{"n_layer": 11, "d_model": 256, "n_head": 8, "n_kv_head": 8, "head_dim": 32, "d_mlp": 1024, "vocab_size": 8192, "activation": "gelu", "norm": "layernorm", "norm_place": "pre", "norm_eps": 1e-05, "positions": "learned", "qk_norm": false, "attn_scale": 0.177, "bias": "none", "tie_embeddings": true, "parallel_block": false, "init": "normal", "init_std_qkv": 0.0312, "init_std_o": 0.00666, "init_std_up": 0.0312, "init_std_down": 0.00666, "optimizer": "adamw", "lr": 0.00132, "lr_mult_up": 0.756, "beta1": 0.95, "beta2": 0.99, "lr_head": 0.00392, "grad_clip": 1.0, "warmup_steps": 223, "schedule": "cos", "final_lr_fraction": 0.0, "batch_tokens": [32768, 65536, 131072], "seq_len": 768, "doc_mask": true, "train_tokens": 399700000, "steps": 6115, "dataset": "wikipedia_en"}
Each number is 500 + 40 x the weight over its row's rms, rounded and kept within 0 to 999. Layers, rows and columns count from 0. Numbers have three digits each. The size before them is the row's rms in percent of the matrix's.

# k: layer 6 attention key, 256x256, rms 0.0696, rows 109-192, columns 160-191
# q: layer 6 attention query, 256x256, rms 0.0789, rows 110-193, columns 160-191
# v: layer 6 attention value, 256x256, rms 0.0546, rows 96-191, columns 160-191
# o: layer 6 attention output (transposed), 256x256, rms 0.0531, rows 96-191, columns 160-191
k109 090:494516404445497549552476496527482478483502452454509453488494527503573597443596543533424504524462
q110 093:451496604532474524456519513543487484450489524523471498575512549508537556525508507498506465580510
k110 096:416525489498461505528488565485498465477480518498527473449429529477467470483542486499534492544525
q111 087:486509526517481487511563512497538548542506401487492519507480578440570529437576551515484504539455
k111 089:482470538519501517460468583477463479523524476556510504481500504479500454519589468509535512603537
q112 098:515547391463499496578515496535512513500523515519473479481556542550416528448525501512517490470479
k112 094:490536517540506515554464385509493488471465530387498454448512535508507453510460453490481516454512
q113 086:539517542486495536536416502479501423482455493512510452485502468497505536495536486531508494514593
k113 093:512493515538511497554447448536505514460476434523498484456516463447488527525539510555470440487539
q114 088:525464575459506522453513487524516486542548521551539571531479503559558475475488465496543507588453
k114 089:549444524501514495490507605482490462488535493567483543535511455488484532499522515478531489496508
q115 088:486549468470496468455521526490528540557459539495457476497432475493410533578531507470461529512468
k115 099:526489489509535512483534496506456530552469469454453558473504525495537486500544506432452539465475
q116 081:587485443510471452504406500546513504474478470446546491506549519469527477444481469536510485465463
k116 086:512573458442507480468458374466539487464490528460533462524556505501479524458423466564419533465536
q117 081:492526569458494482523520487502469465528467472482418537443500455515458481449532469410479427521458
k117 091:502478569523468497518446555466484544486543419562480501474453504556538474471551516506427461534470
q118 096:440495558528559461456536473540474508499528459513490515553446542449541449520590482452466559515495
k118 100:454440461500520478486484588541487501565496492516521447491464491484493485471544493481504488555487
q119 079:463512635514478478499520454529504499495515578481556569547445531443512471491480443520514523464558
k119 084:544390501507519527509532659493491486486500475592521546527490483471502510494538503497533497534482
q120 086:512466537482505544529542490568497483502480445484523526533405502413554535499429504518576465561526
k120 094:512447504483460510468513572519507506547470467564522492538482465450502489472565460503523472589512
q121 091:480480543488572489435523485540502546461529571554509506536490550547530473463469455473445521537449
k121 087:514416562504532501460517627569520490510545447614461556527499529534498501482516479518539485515530
q122 084:579505458523583508547455503477432446448511557519413502491541453517486481526543492550445521413494
k122 088:523572444494512471520493430470542534478468523427499427544486473579523518501451527555447610410504
q123 081:507449540541488492529480488487459428424490532490522479432419451489536514432525511533562498487496
k123 088:507419503482476448504474575486452475509461579494558486524474465465459439507528534484546432498488
q124 088:575479526410516498409497527435520471504495525506472514495596439497506424456469505570502461464425
k124 096:502562557510467469465514403464535458453514570519539553509565518532513491495412466514467477456501
q125 096:532542470439532479482448486495488520501454498537476469474488495510457535473526535537431431460512
k125 094:531561514470480500498465347493492530470478540388452498449487530481520472501411463507479471449496
q126 079:491531464547510454491460487486482491552536467537543475436502555570476548563542471536490457505542
k126 084:471486458507468494472526424553515568555507526480503477463453543570524535477483478462466506481520
q127 084:449476589488414507488455494532502511451475577509588493533525557529407470497473465493383487484600
k127 092:498459591468505599489514517526445547429537449600505485473493544540539542484501471485369463474539
v96 106:448515482541517455511501514463499550477506469507516539506403583458473474477461492482414498429489
o96 123:571511591530502532492455505501542524492460496522496565470491454505493492508453496569564455487432
v97 105:479495417442444480478445516463469500541483508507478516472482486572502409522475515530535518451528
o97 119:465444563496518492544485504456580504496513374473457483548473486423539552444485524543571498504509
v98 100:550497536519465539489561513435549525515554461502463521521479534462469460488511555500442449534469
o98 111:455419396480455477569613483564493512502569523467474489552529446527603544567505467475543525520459
v99 102:495493522408512476534500505539491506530465548497590475507545507470561476524502464495524541495508
o99 106:507486445515507532418488520460530519514442527446468467582519489498451535417545497479434522517521
v100 112:521473470538510495435469489474484472534499499517481544571510476418422414573511539447521478487452
o100 125:511473476553511443461522524532569492493507517505525428497477456508560505571441526510485555418509
v101 100:461421475491504478555483432525513533472532515505421475528583451537445405480523477489542514450512
o101 113:446443471530497502486522547503516547576499486492537489512482533452591462412497506478522444442525
v102 104:490501409491488469472447546458492444466500515520526531451420523554495470497510545572482534528553
o102 091:529479528485524471518463456461567469467490480450533490495508518484505532542475514551564452495510
v103 105:502474478496447541533629503518505523526492494499502502487468486487538487657500546567480552556458
o103 118:481469479512572524517542503496453552477588484503420498518541454527512553479429546465508445557522
v104 103:478513471471468536492522486466482544528486426489504449535574472457535485486483508414473527483496
o104 119:503553500563500558510465482473501541485410334500523565520477422522507511494492498451524517443452
v105 099:451454556513446482534581499541561513521472471483463489473502532510513585460458500474478499547419
o105 101:461477396438498523590531469561461539529529513497484443518511546508503543504539521496525522490497
v106 104:538472501510497492506628500479534508541512504534510524508431541469482540429515524462490466522502
o106 103:568462552554458493473487505502517505513500541614514497524497612523459499487459560479558507521509
v107 098:493503549486502501536519451573512513438468494480440511486477521515494528499536547515446504452402
o107 102:521577476462474466558505466488544482497549496506519492475537515456495454491481476578521499507498
v108 096:535480460454444529493466492499503447450561602448456496486575489458499537461513408445574498507509
o108 105:495566466485528530485493452502468442458482472418517536492492539515520451519530441458418457507495
v109 119:512507429445565492485464510486502523479440509492587575439598518550541475468487494435460502527524
o109 113:494516495461372491521443516513545530491434472452607521495537525502531542406592529552535532479490
v110 105:504488505446531517529481498517505492488472497542532509569583475511500546449467523479476521498581
o110 110:462545490476493447438503522539496520534509479501529535509595481501532484473478422549451485510494
v111 109:555499511447415477518523498497500502484480601467478430502524526502483445484491484443590536524502
o111 115:490463474471519461485548533492527499481487558497544482447378446475455460546549510409560429497469
v112 102:497522489482494481510502501527473448535485450494570509500503619483552474490481478557525507503587
o112 113:545495595432543488458546486468473542519546534454357532518572460512495494438499475512389466535548
v113 104:484533534462474514448486496487537529467511490485470442433485544496536424475490538444447513480487
o113 112:460485470491542501623578457521475484558484435496496499520481448536527463493535487456539512501420
v114 110:472548513497480469526510551463461437475451536510530483481550464578562466588503465519507562498531
o114 112:507464519480486438462509466530497528543465490471441464559529512503510535511531536526479432541552
v115 109:490512519532565511490460465515466536520515505510469534479462606430436505473480442499517552520519
o115 098:470461496512467570551489531470465511495516536538512449474469470451457538545492550501474544487498
v116 108:488519472528587495486504549511501433507460438495526540443531554509533540417530499492474478474493
o116 120:546461578504456469549514537518490547491513539505478603498599509510541508500435444570528551538449
v117 095:548466500537499492494483482545504462437539569537467427480539512455431569574509504490508487509464
o117 102:487530529494522526546553452489508521486472504449509481444534471530476484536469516489524442490506
v118 106:496489518425474448500489485486489414546428510513439463524491439590559497509515434510574514488577
o118 125:442465495470598379468475498547486462493585466519498495457453573547518506546506455479545454462494
v119 101:531479515462415455514469506481558437495510582502465534547492446399409523489428548467488501520412
o119 113:472605453497493496553519491585510465506541549498516439452519508482547479520523451499569505526521
v120 093:513472457570486536432408523464495530507440478504554522499494463572521512503537482467495497460521
o120 107:493467523515499585423479525459461486511487460523528505487470538504507483487461510487470505421505
v121 098:511478474522456496562537503532490559500485529483446504595507409600455482526539549445522459520500
o121 107:526579463490440480445501457513537437552453499551497462466464556486532483452503504535529483470491
v122 093:527515426524543521473437523527504459511498622486506538488424451563494549507469502554519516479513
o122 096:501441583461496449474480502491534451465491523447530471459527486409470513565526470580482460496478
v123 107:431431480558497535444470464562512545495392492488473480510497482491513485535498544467547521505418
o123 109:518485444568493563484464538454494526426496466469551474525544512492452489476503547535492549417494
v124 106:456500454451455512508455474510518507523495405515507491475444501528492481474469509507533503451470
o124 123:439430453555574565569549522492539527491594449493549503510483490456578501525428478501515503464443
v125 104:470497490565522447488475514463490505464471513510508533497593364537472522491489556511490459517464
o125 119:489475493524467483459458488571487526536455447529534529569490525518545533546483435507497486456498
v126 106:511506405532509504443437517427523485459516567535528488438485468576481503406512468546484474492550
o126 098:492513508500483497538501455490552427518482480540641470522455517495521523461478575537548535509462
v127 107:474493595603391481514566492527505529539494506467432468474557527562542524473537496475567446494421
o127 126:486494447559494485481551509520447496470506498557537519423500531506506430517483534466420483452532
q128 075:494472558460467539448550489566524631544565495511487460606531547463467498511476483433442498531517
k128 087:502561559463490496503540430505497571485474519487456470527491533472543497485436492439404475502472
q129 079:547529484503578458489429491509511511587447502534521540490485487493446508478469565523523533525483
k129 090:508407539502498472460510641457515529515499460571509526496549526514465508514510477519500512567482
q130 076:512552496464554450410544463523532546475487523487536467497537429513541565459511508546438477485447
k130 085:546599535505532483452469406499527498425521530463506511572551468545544509497471518539431542443482
q131 080:507479581508613471466541455433467520545525522514517480495546454593537451489469496549467571477491
k131 087:494524495495569491462508382475514524481481541479488484538488485596511532526409504500456554434499
q132 070:496473513527379485559403508570530529465595504467551495476428485469518472480469441534469564497511
k132 083:533446502522483497517523556533500506535536478557481518498502494503563486517473539487464554550496
q133 073:480551472506460461465539526450515518475473585439516481455504489571616493571510540460544412465478
k133 081:523532435499493464527483428507465509500511544432507495499489480481581473489502478528568521534501
q134 075:453570472424499472572538539483415473471406584485545469535525530542487487498530572497591543515517
k134 085:426508492499425472553444590532501469521459571493529488522505537471501466461500487615580556516475
q135 072:444497474502428527556557496505454449465536453494473447455517563541525558490517462463464509455520
k135 080:467585444513459519550575450571496458503452429484465451438483529497534532560463490504513488507538
q136 071:448483472483499454450466521574479524529528436461514575530467476418528467459454557458519516433471
k136 082:507546480495515481458438441461483452479530486405522514477484470494530528467480552483488506460494
q137 071:481509473515409464498437491521507489395574547452466503501458501528557510521473544446487539495444
k137 082:500526468483486512515462410524497448469511557432477522421471497510602496507444512435481565461520
q138 072:491530493508516526511538501475511538511467512461530457550475530507438481486594456496501513553516
k138 085:440446521534475476488540581497535531488524489518508488498507473503470516492553533499508482518485
q139 080:402499508520569493497473524477512495483500480530489552533407479522473486456437561542478536564481
k139 086:485449548509531505494491583458526542514535477487529539459481526516493519474505566513519499512501
q140 074:525504510431604504533529491533545549548497502560553529587466432399472467389453484576533496536509
k140 086:515432581489568476490546530524541509477571507601502508513500420513506479504522487530517497493475
q141 078:568500481507574566475476485463508522573538479551481492496420494407506488476553513538542439551401
k141 089:531497490471499527484465502529521518588552511486518468562483536457474467484529488508527488534452
q142 089:426495396474478523538473510542500415458518569507522495519470500439526529451486474522553498535536
k142 090:493438501512518508518539626500498498518517563563541478485488496438479472503590477533554479532488
q143 070:459524452453449497429523481533511514442493535519497505515478487415480512508447439506493434472553
k143 076:522484561486514507441473551490507459427584505538552477526511438441508460474563467507459437524496
q144 081:511498479519571518506457476505474506499520485423419524548500483417431527548519549490480457518491
k144 087:544504458515546514530520427472496484558460521415423517502473501463507469550551531446496454458482
q145 076:527506448514454529509498509438505533543573409491485521517512466541539512517527437550437571483491
k145 083:497553472465482499493561543484507533511554486517439506476501517584479524541512462534509561567504
q146 076:437528459520494512474515523568474506491528431479488535409485505480502512548477569452431550536499
k146 087:440503555538475474455577558542505471491517440517497510454544509526491594493516522476474493510510
q147 081:501529476506435506473472509484555551526442541441450502504477443506474508477484497465536455488516
k147 090:443473505492426504490516593483591522536521559525449536565512470513535481494480514466514444514511
q148 079:523501475483591493539518460513506563528433431468437495581372517466511552478385525523485582488458
k148 083:577437557501576527530513484481506490486541428498481460441485509458539522555502550542487525558476
q149 084:404519485479500504513546524445510484516507554473562537523534499580531527428534524526524528498389
k149 089:406492477488473503499556577439513560469533518533541510482542482525520532487510494494555533528453
q150 086:500491454554406479423549541462532509549519510534467452499488544536579563440489463471451397466542
k150 093:522544507487468471495492440472496475480544543458437500462496484568612500479410452509532453465532
q151 077:538469491484558558582526515481485422478433517491487512517508437565484520488559552465549521486438
k151 080:485525351479480510574478521497487517551458508468494496526438457511427489517517499497617522549472
q152 081:529481541505515476512397492441499521596478462493488477504516515551457510486528514549505512486464
k152 086:477439519462463498492436491505502466521461487529452473488539579557479551538504491522469559482510
q153 079:507501435533461530491461477528475500443565470504443483456491610489516463495491533515438440458560
k153 086:528496544488466475463477426512472391465525436487491461475538542542492444515531510495458393417544
q154 085:498536498487511515522450502497455497443478521543515496492475460490545514517496468461535500526489
k154 096:542457538513511505502490616520481459448541482560554495509508472520489515524562507484522493523492
q155 082:423481487531386480509528503514560553473569510484505477469579581572472479494532456462495451439569
k155 094:489563474508454526525508418479515532468466527413453456462490523535534505486456526464479527426521
q156 088:476519477467546545520510481533527500513481531485522488512539575561535501487510551570505510461442
k156 099:516558454455509504543454372493461498502444511441510525517519521482521494492465495517505538479477
q157 086:501487473538534509520508535474510459492376546490466512492489424473496553541427548518536421538478
k157 096:476446447515542511494466647472502523536499495492527485506488478461428506530521504537547452543497
q158 073:491512464533413467457492500466545541465533503455507536476573515588531526516472502587417541480478
k158 083:487518480474493464495462435475477517435498506436518518483553469549495519498479509481414530481532
q159 081:488508529524471484481504490415486568510507512512525529572486457498499510457488390513443492522506
k159 088:538431611541505492492429496504484531463576411489494504541478478548569484519529459554398479544486
v128 079:474502461481441478539539517538434431522481478491517470481505520457491483518546469560512546513555
o128 075:570473530489553461504494548518527505505510548454487552501485472537503541445505538465510506507526
v129 096:431512417474503471455475473483513503597470550498434548469476488468485484534479463499546410538492
o129 100:545490496502421501550450558526523497430528432490532507519529540507506527478546578477397609469495
v130 089:480460479467583482501444449523551535543476564512490515570455411476503520443456456463516435493594
o130 089:460505516516416535483519535494500491473509510498515487459495587471476483509532527542479552445418
v131 102:452532422480502507502435510443497528448478459511508477490446511514538522505440505539467488483554
o131 102:559448531529501497504569533537511504519502535535496487516505525415485485535554481425534471461384
v132 097:522481558512537508530432511484481531566451448485512557396400480495485458544504534443527511530504
o132 094:501476435503457512519540555537543453487610549440471544578556498460447476481472459486540551503528
v133 085:526516472516459470441484451468467452565427592480457579521586429509517492527460505386600487490492
o133 086:460446550486504523554463522536572565461524482554502441528506556434523478500551517608472522472485
v134 098:500489440519499488522554466539458425490494426519520413490485538467476474551485531446488497512625
o134 095:510481504497603515477472546433489560480507537457508516545515474559489448485518487481545534474422
v135 088:513513475425529450462468479470522522502484564533525616552563386472453482518471541499546436469495
o135 085:477487455551477501493536530514491483569496441499394419501488547496533470491552474535510544510419
v136 096:444478486486559495480463500481510469429425543492513562450460508544483489537470554439498556514489
o136 098:533508523491476481548550520492510496464525467491515446511521472482497462491468447494512549495465
v137 090:496568471487468469495517489525509443461471595513484450518535473518482440506559470504554488487615
o137 092:517466554540516529516509494491545526530548518523462510453479477433536543480445593552441483515405
v138 086:484468517541550476445546520422520555590464420492482489489504512479555488508453430495471495546560
o138 084:491572473529478505492480417506484491377522532490500527506454486472493525512532496490502489439453
v139 082:476444588494552554484473465509539510528532517483515499543489466436457532576494504493475492503612
o139 075:532442449507476486526469571482469473510497498454494522503507530591496484407497508529540560501482
v140 094:548483502434410477551507490519493578519501436505497482494537462458473473464442451430464510498509
o140 087:467492473491558499513478525480450468502475478458478489529480502480523569526559564509624469535503
v141 089:548508434472480523485501488472494487494515487550470416474517483537496516451518535514477481477461
o141 089:441527582497567551516506488514492506463560495512490549525447423539456480469512480506555481494484
v142 095:453525484503600489515456478472461557527470488474557453522517448541498481554487464502504593525469
o142 098:512470556503421573475538498508535438531514510506448477499484535452516512548535499507532371464509
v143 086:502522561471522548442577543517511507481524503492521487490492485507427529503532422497500515515513
o143 087:524448444498476470499419436483435516541455465503479507468523525560563530523506535546477532505515
v144 100:502461592571517488546506477534534561557523467499474486510537505514491452595502488474516461532544
o144 102:484529450471417507451497506427483441467461501490496515497537516487470512460469511540497548475492
v145 087:516507474477449543497475490479499450502489543474468530521514552542482439473572501494540500462324
o145 089:515482526518556505575534442510487476499529472514483492477495457490526526479451542475452540544604
v146 100:551467519528541499515514515474511490500530472481523518484529558480467422554450578464469490522459
o146 102:437527505485516508549443516500443456432498542469500461546488501533491509469514432461538489506503
v147 079:515533448494563528439562552386473480490501448508549461490408521533487462453583515504443490512443
o147 079:514508530510494464582492437595472510458507507555490515510528519540506528531441442479508495499513
v148 100:447502414485509515465484494506488448517546490484565402503478538496442518487465478505403590512510
o148 105:576466564495531507547522518430504483497439554515511581490514478514485522504524540471626407542543
v149 080:514493460523493530529511538557476487452533477452514407445539549485561503481495472545416591516521
o149 080:565483502515531474508519546482493529492483568523484572493506448483490484526463574477504473507515
v150 086:499538495524504552409549537479501472467541410528524472488476477492464533522584485536500478504477
o150 086:490375526482557456571448491558479539553493508454470474491483509605555517469500508536496567508512
v151 079:497450429538423430560427476505554543513477489488474545473499486495518487459450546469521497500445
o151 080:491498541459538467430514591487541458473506477531495474526474516444530508495462455501486467502474
v152 077:467506527500505497469487496505512470479515554458439548481606434490533539500410530422477526478455
o152 069:494433473495479457514507621512471532510476457532513454497459510403467500532551538555509455533522
v153 088:463509483496563497525442469480498543517486463491542517627460473466534468537513539618497512516517
o153 090:552508498527447530491497458481542525480474573503504497498551516558515417429463426494504527459489
v154 079:512494446499560551443509513515530539469551439513520453451447584471462542506555495420425428499458
o154 078:525524522497521486518529520507451469544496482501524492534567471563537501520460514561554639549458
v155 087:538530466450439491502472503472508494571422512512494507543486501446497505508520488475499468516422
o155 087:505516486450594515488522438580516467425560535452498493521485459539493515561569478497499604485561
v156 085:550501520481606578504476457499482479458592479487514470569460495476455560498582486558514502495449
o156 085:462530548486465524473517539498458536552503504519493480465580486612469487477470466495458567513562
v157 087:572481568487511559510459500450527561518548471460507573497546475566376465470495533530474514493404
o157 085:481552432499485494507567476501466438504485465512473489509497548508503511536536404423504509508544
v158 094:482544514461422505506546491535464418481447596482517504428412566523508513401551596522531477485463
o158 090:490479516471569512487478504506562527548567448543537497592534485487499475553443455550435503541551
v159 089:473515466506515525475535534536568518531452464504473447495587469447533511541484612447429449511558
o159 090:504509528446490468544490519505479527484524590512523537493480500554466373448460468615528574465460
q160 178:503485507504517502441510504453470500496451513519514574512520422459508507468442535464521422491506
k160 144:599449548451544523446448558451422490486473534571580495544494418486467504474536499522525426542500
q161 156:471520443522533469435486504478514495458474553502496536483540517603514486480463504490504534484515
k161 179:519539447409480578446581478445469556519508523530503505537541455574492516464477468491509516519511
q162 163:551483488460498490546469493521485517486476501507508446525470574434498497554503587470532481538449
k162 132:574414559525539495557512516511465424568493497495459507426496496492468579558534514506529466471549
q163 188:455492509466507488473583533523526508508563509494522503507455520471568529447511440537481517499498
k163 188:407523496540492464446509537517610546493584482496461531533452463488552474472488533460537499539466
q164 167:503436515535584484498528495509529480583521456484465507507522419552416434497486498519504564507503
k164 142:494512440469514558496534480565484515500495527544500471540528538573472498482472437489469562443435
q165 173:519461523488539489545530514496500538470587448517536436556565457495531439504475442575459560514438
k165 168:484474472492523507516517540552524513500561475582508488565483480518547459488500485532535618555465
q166 163:520533441493404534444480519490535532532566480478477489525498527435533485503478593443510426512434
k166 158:479528467454511434430501399488527517535551468508471479495488560477464498498465454520534412434521
q167 192:482489504456619521451561501514539547484524492513524457566513516430513515504474428514444449527578
k167 174:537481524484551494498525501483533470516544523475486491582510445500544532510502500490485443500467
q168 162:525470539520509476402513486533518507590495451537468550500492488409416505555446532486501483558580
k168 164:469432531445491531445537569500439556531527480548503487493456525455466522500471442523490449532527
q169 162:546530413511423505531490513388496519518509526518494439540564486569576468454498495509544542527494
k169 134:535488495424508523504528526516493489531547474552522469474559487496493531516514463538570498543516
q170 170:542488551510513476446605486538541523527530502501478554524550471468450490512524471498487453492514
k170 151:511495502498496446405569609438585550510545519541476515561490469523455515505452497498494452537516
q171 162:491505464526417508493483542403511487492510505506492524471464491588554546470488526536582504514457
k171 182:421493444438453547512482548501477502546491505523518472500496527484482444418525485483579491534525
q172 160:500486526489613494480488518533522503517449471492497499501481477516536540460545483420449470486517
k172 152:450519438567498478473464478517537495525470505399502526558477452492523505487507537447463498489468
q173 164:518515539513587491465461483467523514533414469489476501507485449611506528483438467493494555515519
k173 165:497518503439526574497467481489461522497459528487515515535487509543510486435485484494450523508475
q174 177:491521491468367514468529509534518491487518468531530488512537520351507536505479481439521428532575
k174 179:447502547487469441478456467481522525467581484498529471458488572388492482561485457525481372485592
q175 162:474514466505472530479507498523520476485500616518508526524510533575496461503536484488562487459475
k175 172:421525461549421479534536547461527483414502602483524520518519521521502484520492484462505497431483
q176 185:578451516525488540489484499518537478602495479511463475543521492503441514492512498436522436503487
k176 181:537493495488494485508444501509497470570445524469479452520491529475416509479504472532490450472488
q177 183:531485588497591505501464484530527473444520531520528516468471491598452499524583500481524402447433
k177 134:477537508566488431481476496491550467433492551470521515482461511512488469541510540500430492379455
q178 164:494474488543653489401498494499490479463513477506473520431515443501508529542511527459444460495505
k178 158:499458459504509480459466481496481460465462537473603504511535441545489547459492522468477493425490
q179 167:433472417524522517521446509498489464467526606477493525461442504542480508461531524488585474458395
k179 160:494436447494490532558506562511463457566460501488502489481468507480519489483534533450592443477475
q180 190:489486535483482473566434514440483518538460529466464510470412518609573546460502550547537599496450
k180 152:492469490552486483527493578489529462526497514513447498483505480518538513497545540488566546591528
q181 165:523448540504570492556498502461469540580444496487485491511479432558493527480458406488567553534497
k181 129:552440519495534570573446572530459480564493488523517506539448453471507476467548475504531510582460
q182 150:496484538524575514503455462477495484522446467479439517442458522595444521494453505525447559513585
k182 153:498558493472496564496496451520462495500419501482454516504563533515523486469464524450457559508491
q183 177:498530472506471479468481517437557537578519522488459476501544459609554513391455415491491540516487
k183 136:483564475461525536501492427511565521492545479496481482556499524539528464477449430503479550508467
q184 155:514514469459413541547508518519538475501573507497490447541539597513485451545527552503517494487454
k184 149:501550470512468444512569432519560486526548522465393438463526555534493539510486473532529508427534
q185 163:466466506525545492515505532494525517488495448494477516486412532473525526531505511486515461537575
k185 175:492486511447490515493462549479478439534477504501506505552474508474533498451509540473522437525520
q186 179:479471478521471502476524494536511450499431580510464465520492557499491536483470514512463503522612
k186 189:439420548501444551516527559487517501533495473425418456528531518487504551520505486481491493531502
q187 178:412448465510511457551514509512479534535543461493478482472406483562506501469450476636483602516460
k187 117:516403507469511567551499565497461519542485494532498475540509489495516500480514483494544545585451
q188 172:549532510477422500479546526544501473525444606496522518517527464439474528495510430466528520542542
k188 192:434486540549501495467494579467556571492520514485516521548474469471501443496498477461486466530525
q189 157:506467437497561458465482477485481515512492569503517502506481455472500521526498562626469513524482
k189 111:549469520505541520441549572479449520509473463553515510494508428492463556528513520502547506533472
q190 164:544514571502493445562513489480456540482463511492508533472484475508468498483448452466570552515453
k190 116:565424543484571542500519606477436519533482517588532530475494437521496467488514528482525503537512
q191 138:535476475523466487473504505489511483608470499525508518545448450465463518570498483489569491563591
k191 147:449453474459483549516525571474473549569502506500490468492523519462397483549502439502539477530469
v160 138:409504463527524538512534522501515567447523503486480527521494459507455421437453463515479468505528
o160 142:487551478520515501449555490495534434510435505432516476553533459435463525526505381455512520537515
v161 115:528545524485527470540491477525521550464498459536582590511439423519482423445453586490467515504453
o161 101:483526479521575473468485505452504514462480527489511480444488419562405447452523445438507539527447
v162 139:451493514471467516580484506494512437495527495499517450520534526482526430504541445444467480549422
o162 130:465484471489448505520529515501493509535451577493469480501490528644505491478504413499553550500527
v163 138:519423478612498509451387482463501513495568405515467518536459498522496431491492445491483461481508
o163 136:452527691492521552548493569507487489509541500492494478486493470448465534508506509513438500549566
v164 137:545471508495479502507500509472525491506536485506464486550423501497459467584506510532539446469461
o164 136:515428524508574510507482540504557522526546522483484486556564458464504478521520493430481427529457
v165 134:465500421505472491409563511515507465498589569510433488453501493538498530474486399535539503466531
o165 121:492480433494507512500552514532560493557582462517511476595533518393541473591535512502493485511527
v166 125:425500469521416493552531504464529513579516421477445494448521557457463554517555483544490500548549
o166 104:480500484492391474503521506514525454490472508480445462444513547522546539492508528504444531534550
v167 139:503520534528521555528475527574465454493495507504517438451549461517568553461495530552501553537376
o167 135:540429438456558453517473475524483557543487425504512481569472517453493468492464486459487607463481
v168 144:500505440477461558453570494532470468527454437528482503567548445465532527479493500469496516503558
o168 149:493504585511411484578501485552446464445542525494487494474553564584494506464486498545501629481528
v169 116:524455572532517492451470499483580530507523521457508520498538464537521519477493532495496468501462
o169 096:466548492524516505466585456523506460466511504490509459487516533404553481524504427508451393521605
v170 136:498483468457515490492563481566501530495519483483516515522502512548492546434510432583526545473476
o170 128:514565371508472495476538439443506485496530471450494445542546553510503455504531431505472565509466
v171 131:574461492409516487449479453533526491560486471518515497532473421546482552461521544468590507491549
o171 135:439440564531652493504531514519539498512478553496482506438483491595502548457508539475405456501495
v172 129:442488451464550413508491480508522514573569478550503574464444467495515483468450541545504499469482
o172 101:483500514507509524502507580523548523526521475473527450491527530437498513539564469480541475468472
v173 122:501520506480515436575535510421482482513530567530503535494453520437429459509435443606461482504542
o173 110:584506613532393491521512503495574536512479500513498472515536523449461446511510439491567500473461
v174 142:487532531502501562542541501496470493542490458471544479432479513441445501484503486466444471456451
o174 133:514559420468484524479485445440455456440492496488513494490517537500448488559529453469560492472561
v175 120:530509527529529533463438501516482433511500569542494480516513567475524480474535455574549504517495
o175 114:538534533510435530564529499468510478505442466495492490542529471482553551475401515498535481468474
v176 128:528542544520521479545454515457494550470519473489502527509461506472492459525516483525441506472375
o176 128:480497491493416508458548508493513491500538529537451457437528489479477517507479437525510452484484
v177 131:468484493552572543497502492600527491527495564505476526414426577503491560472465542471476543501551
o177 130:523495408502561516522450504493463515495450448402586527631448528511477500507508428504556527513459
v178 131:472496490466466501528469500405463558527543557477461498502590527573485446537453493501537556453496
o178 136:522484510485459539512558496456517508516508451591462461413468505427473475508490560539479458499534
v179 120:483507503511443488469480545475522464542462528502541519503516410434489534455513475560451378512530
o179 130:520524473495500494442483498552526472500471492460502454523509516442537517572478472470601426464559
v180 144:554503427407462502530488516479491464540454480485539502489546489576467609429483412547519540418487
o180 137:515449514534557478479483413472519560588490468457458536475480477564459529508475487535525466554471
v181 127:552505568527473528533479507472551498492478572511420526478469488530517530548518608526463571500525
o181 129:532495519483477490577497543456512547451428537507488457461559528520523484493514503568585538513525
v182 134:482479506523482455508468484518488490553461633434398502495565564507484532513502474501499539459567
o182 135:501549523527486543549521482497535463523457468471539520538427536468477523551510536569489481527500
v183 111:512493528437487523536524492494525543550483500492546489551518515472432550423483470521530462499479
o183 097:571352413463466504443549495526528514545484464538495511505581500406509473490474422476517421509541
v184 125:500516492541499538539543513512488498467442501492549498470477520530472470545543477465513469451545
o184 118:524467453496462464518472452472472455490505581526530546487480507505497498498515533474534519453429
v185 123:509451516515521475509440456575547530548529460461426511472482465516454511557511463516519491558473
o185 118:451555518519461512527500572477536466535498526487480447477447451579482542437489458506496512537499
v186 138:508532537440606483494447501511487565483448458514510527516472511472422532506514539538478518486502
o186 134:515440525508517479383522521523539498501414465560456464457453489435455528484499491453419417493494
v187 129:505537542559508467527617535478522490494452462507432544462520482506552601500493498425489525501504
o187 124:513531556464568497560529435553495539504518496457539476486498546508473510577541466528481494534557
v188 123:498468422505435497507484491587484501540478427476511532462522441527412558475515483555493485512520
o188 124:587497433523472456475507470536502473545501480481468468470497533487496505460497513426495526485452
v189 124:558531531483492520530491532526468477466485407501505492488543449466526549492520438540494473494519
o189 123:489500518467619447580450461512460523541545467499503480504572464451537520564488523484522577507582
v190 128:474554451457484511464535529524491482459395557528469505482493524510564455508474508427420537472547
o190 129:518452526512487478484497479578525509484532457512517570560503487482459483530476463562540531490514
v191 144:454523484527474479480527506466475531495609539524495486408469557483478481564511568459486403524454
o191 149:459483473489509544487453540560510523453484525488518520523500536506437532476531502431489462437504
q192 093:476468425568508504525481552536488443518492520468504425481472519441564524475473524500513550470496
k192 099:447451448505513502538496534532493474555491504504501517556475507438518503544546534501546484535474
q193 117:532568510459393478499514485501486574460505516489514470460540483541436525438488437509454457454549